Weights of a small transformer language model.
Size: 9 layers, width 768, vocabulary 32768, 115M parameters.
Each number is 128 + 32 x the weight over its row's rms, rounded and kept within 0 to 255. Layers, rows and columns count from 0. The size above them is the row's rms in percent of the matrix's.

# layer 6 MLP up, 2048x768, rms 0.0321, rows 1461-1465, columns 672-767
size [ 93  99 107 106  99]
[[154 141 178 154 119 109 150 139  97 107 129 106 207  90  56 141  84  96 162 103 129 176  77 173 119  78 146 138 128 127  75 143 124 121  95  83 132 130 148 176 144  37 129 178 131 148 120 147 177 161 140  97 143 160 102 113 117 134 121  87 154 140 116 180 150 138 136 140 117 134 130 169  99 125  96  76 135 127  87  71  99 104 161 128 133 157 149 147  37 113  81 109  78 115 166 153]
 [141 161 153 134 112 103 113  94 162 134 133 144 102 146 120 112 128 132 110 126 112 132 142  75 144  91 107  89 102 126  62 109 155 154 121 149 124  99 143  77 115 164 150 153 168 160 147 141 114 182  87 144 158  77  98 118 136 129  47 102 129 146 105  74 142 145 102 191 188 152 165  85 150 110 163  46 125  97  83  76 129 111 167 113  49 178 121 106 144 142 164 157 108 139  42 126]
 [173 157 138 103 136 115 115  76  70 112  99 113 126  74 149 185 103 129 164 127 145 149 185 148 112  68  70 133  92 147 156 164 152  77 166 127 129 123 115 128  53 114 151 152 125 166 118 118 121  93 140 128 151  90 133 178 186 130 118  82 150 144 102 175  99 108 166  98 125 153 146 100 109 130 115 128 125 119 141 168  89 116  65 161 125 154 104 127  91 136 175  98 165  49 205 101]
 [125  46 107  74 149 160 159 123 115 120  72 114 213  70 117 198 116 153  73  84 147 168 111 115 124 162 153 131 110 162  96 107 128 191 159 143  77  71 112 116 127 146  95  90 139 125 125 140 134 126 135  83 185  77 109 135 111  75 159 116 156 104  78 106 152 142 160 151 126 104  90 149 143 149 127 169 107 117 143  90 128 126 135  83 141 153 102  87 173 136 132 153 105  82 108  49]
 [127 167 117 146 105 120 135 169 187 146  92 136 111 164 112 223 170  79 111 158 146 163 164  75 119 108 166  98 108 167  94 103  91 132  50 166 124 133 191 130 149 121 145 160  95 138 113 137 108 134 182 126 134  84 163 155 140 149 151 161 163  66 162 203 121 140  72 135 161 170 133 105 133 134 101  80 103 198 147 155 144  78  93  88 155 162 120 126 117 118 162 128 148 127 113  48]]
# layer 6 MLP down (transposed), 2048x768, rms 0.0321, rows 1461-1465, columns 672-767
size [103  97 107 103  96]
[[156 139 141 155 112 143  93  96 155  82 136 163  80 134 120 104 154 135 129 125 145 124 125  87  85  95  87 117  98 155 105 128 131  75 114 101 171 141  68 117 126 240 142 149 150  63 139 172 138 101 148 147 100 117 101 141  81 143 116 115 194 178 105 149 157 191 122 154 150 141 126 177 120 128 128  63  59 136 201 142 155 101 129  86 109 130 140 126  93 154 134 127 184 166 125 136]
 [ 90 153 155 116 167 151 147 142  97 115 115 186 208 149 107 125 115 155  72 203 143  84  15 119  97 114  97  80  88 151  90 130 127 141 143  87  77 127  92 158  97 141 111 146 129 138 106 140 113 114 114 129 132 126 144  76 139  98  97 116 135 156 116 114 145 181 113 132 128 109 128 112  81 117 107 110  68  92  90 162 132 137 116 158 135 112  87 136 145 166  87 121 112 125 110 123]
 [ 96 153 172 110 150  85 156  59 112 124 145  95 145 127 131 139  95 148 142 101 160 148  81  73 177 132 121 106 153 140 129 154 164 116 128 126  96 173 114 109  98 146 102 148 151 133 154 202 119 141 164 114  75  96  80  84 133  98 160 100 126 166  84 125 146 172 137  70 175  45 178 141 137 135 130 121 118 157 133 166 139 118 127 180 112 111  89 130 115 140 154 116 178  75 166 138]
 [187  97 132 127 180  80 125 124 170 106  83 153  69  79 102 154 127 121 134  93 123 157 168 133 167 161 132 152 100 152 207 181 138 113 142 154 113 138 168 110  89 122 137 133 168 140 150 123 116 138 124 175 114 114 110 145 170 143 156 106 125  81 154  84 123  82 124  94 206 142 103 189 141 127 122 167  58 109 116 151 103  55 122  56 113 144 142 105 124  83 120 148 147 115 117 118]
 [113 144 151 117 114 116 131 105 104 217 116 120 166 152 178 113 163 184 101 128 100 131 255 120 137  99 114 192 135 162 101 106 114 103 162 136 136 120 110  84 108 186  88  51 134  92 115 156 135 151 119 110 144 106 126 126 134 180  60  81 134 112 120 129 134 159 111  89 177 118 124 133 132  98 190 148 119 108 168 104 193 135 148 134 172 133 206 142  61 116 104 100 136 154 122 114]]
# layer 6 MLP gate, 2048x768, rms 0.0321, rows 1462-1465, columns 672-767
size [ 98 107  99  96]
[[121 121 128 140 146 127 167 135 116 155 145 132  96  93  91  94 104 151  92 126 134 146 158  90 116 139 130 115 147 109  59 102 159 168 134 142 126 126 101 143 154 180  89 102 164 145 152 146 116 197 144 157 143 161 111  36 122 114 114 108 177 134 113  98 149 106 179 108 119  95 143 122 110  98 144 118 146 160 144 106 142 112 126 152  76  94 163  62 132 125  90 147 180 116  44 106]
 [127 160 128 142 100 101 102 145 173 187 159  79  94 115 145 160 191  99 125 125 158 143 126 124 202 146 114 125 143  93 130  98 105 132 134 189 172 129 154 169 166 147  98  82 151  81 148 105 129 137 116 180 138 148 147 132  93 135 105 171 133  72 176  96 159 103  91 128 134 119 115  99 190  95 159  90 147 141 132 129 123  95 120 114  91 158 121 133 148 131 108  92 104 170 141 124]
 [124 180 145 168 127 127  76  84 152 102 135 165 106 124  62 179 150 142 145 116  80  82 114 135 146  96 131 106 125 148 130 157  95 133  66 114 165 130  85 113 121  78 161 133 156 125 133 148  98 139 106 119 123 124 140 150 129 131  81 143 117 161  69 142 160 132 150 123 146 137 128 136 129 134  86 135 126 181 131 114 132 106 123 134 130 121 190 131 149 179  98 195 187  89 126 107]
 [ 84 105 122 146 171 135 120 106 199 201 144 184 154 136 124 136 139 133  95 165 153 130 186  71 141 120 110 185 128 170 140 167 136 149 137 140  62 115 111 110 139 166 132 138 131 136 132 147 161  77 161 132  84 134  92 144 120 113 163 116 122 145  99 181 129 208  99 143 128 140 118  89 179 158 119 127 132 133 138 173 135  88 123  73 102 137 102 119 110  95 102  49 150 138  90 105]]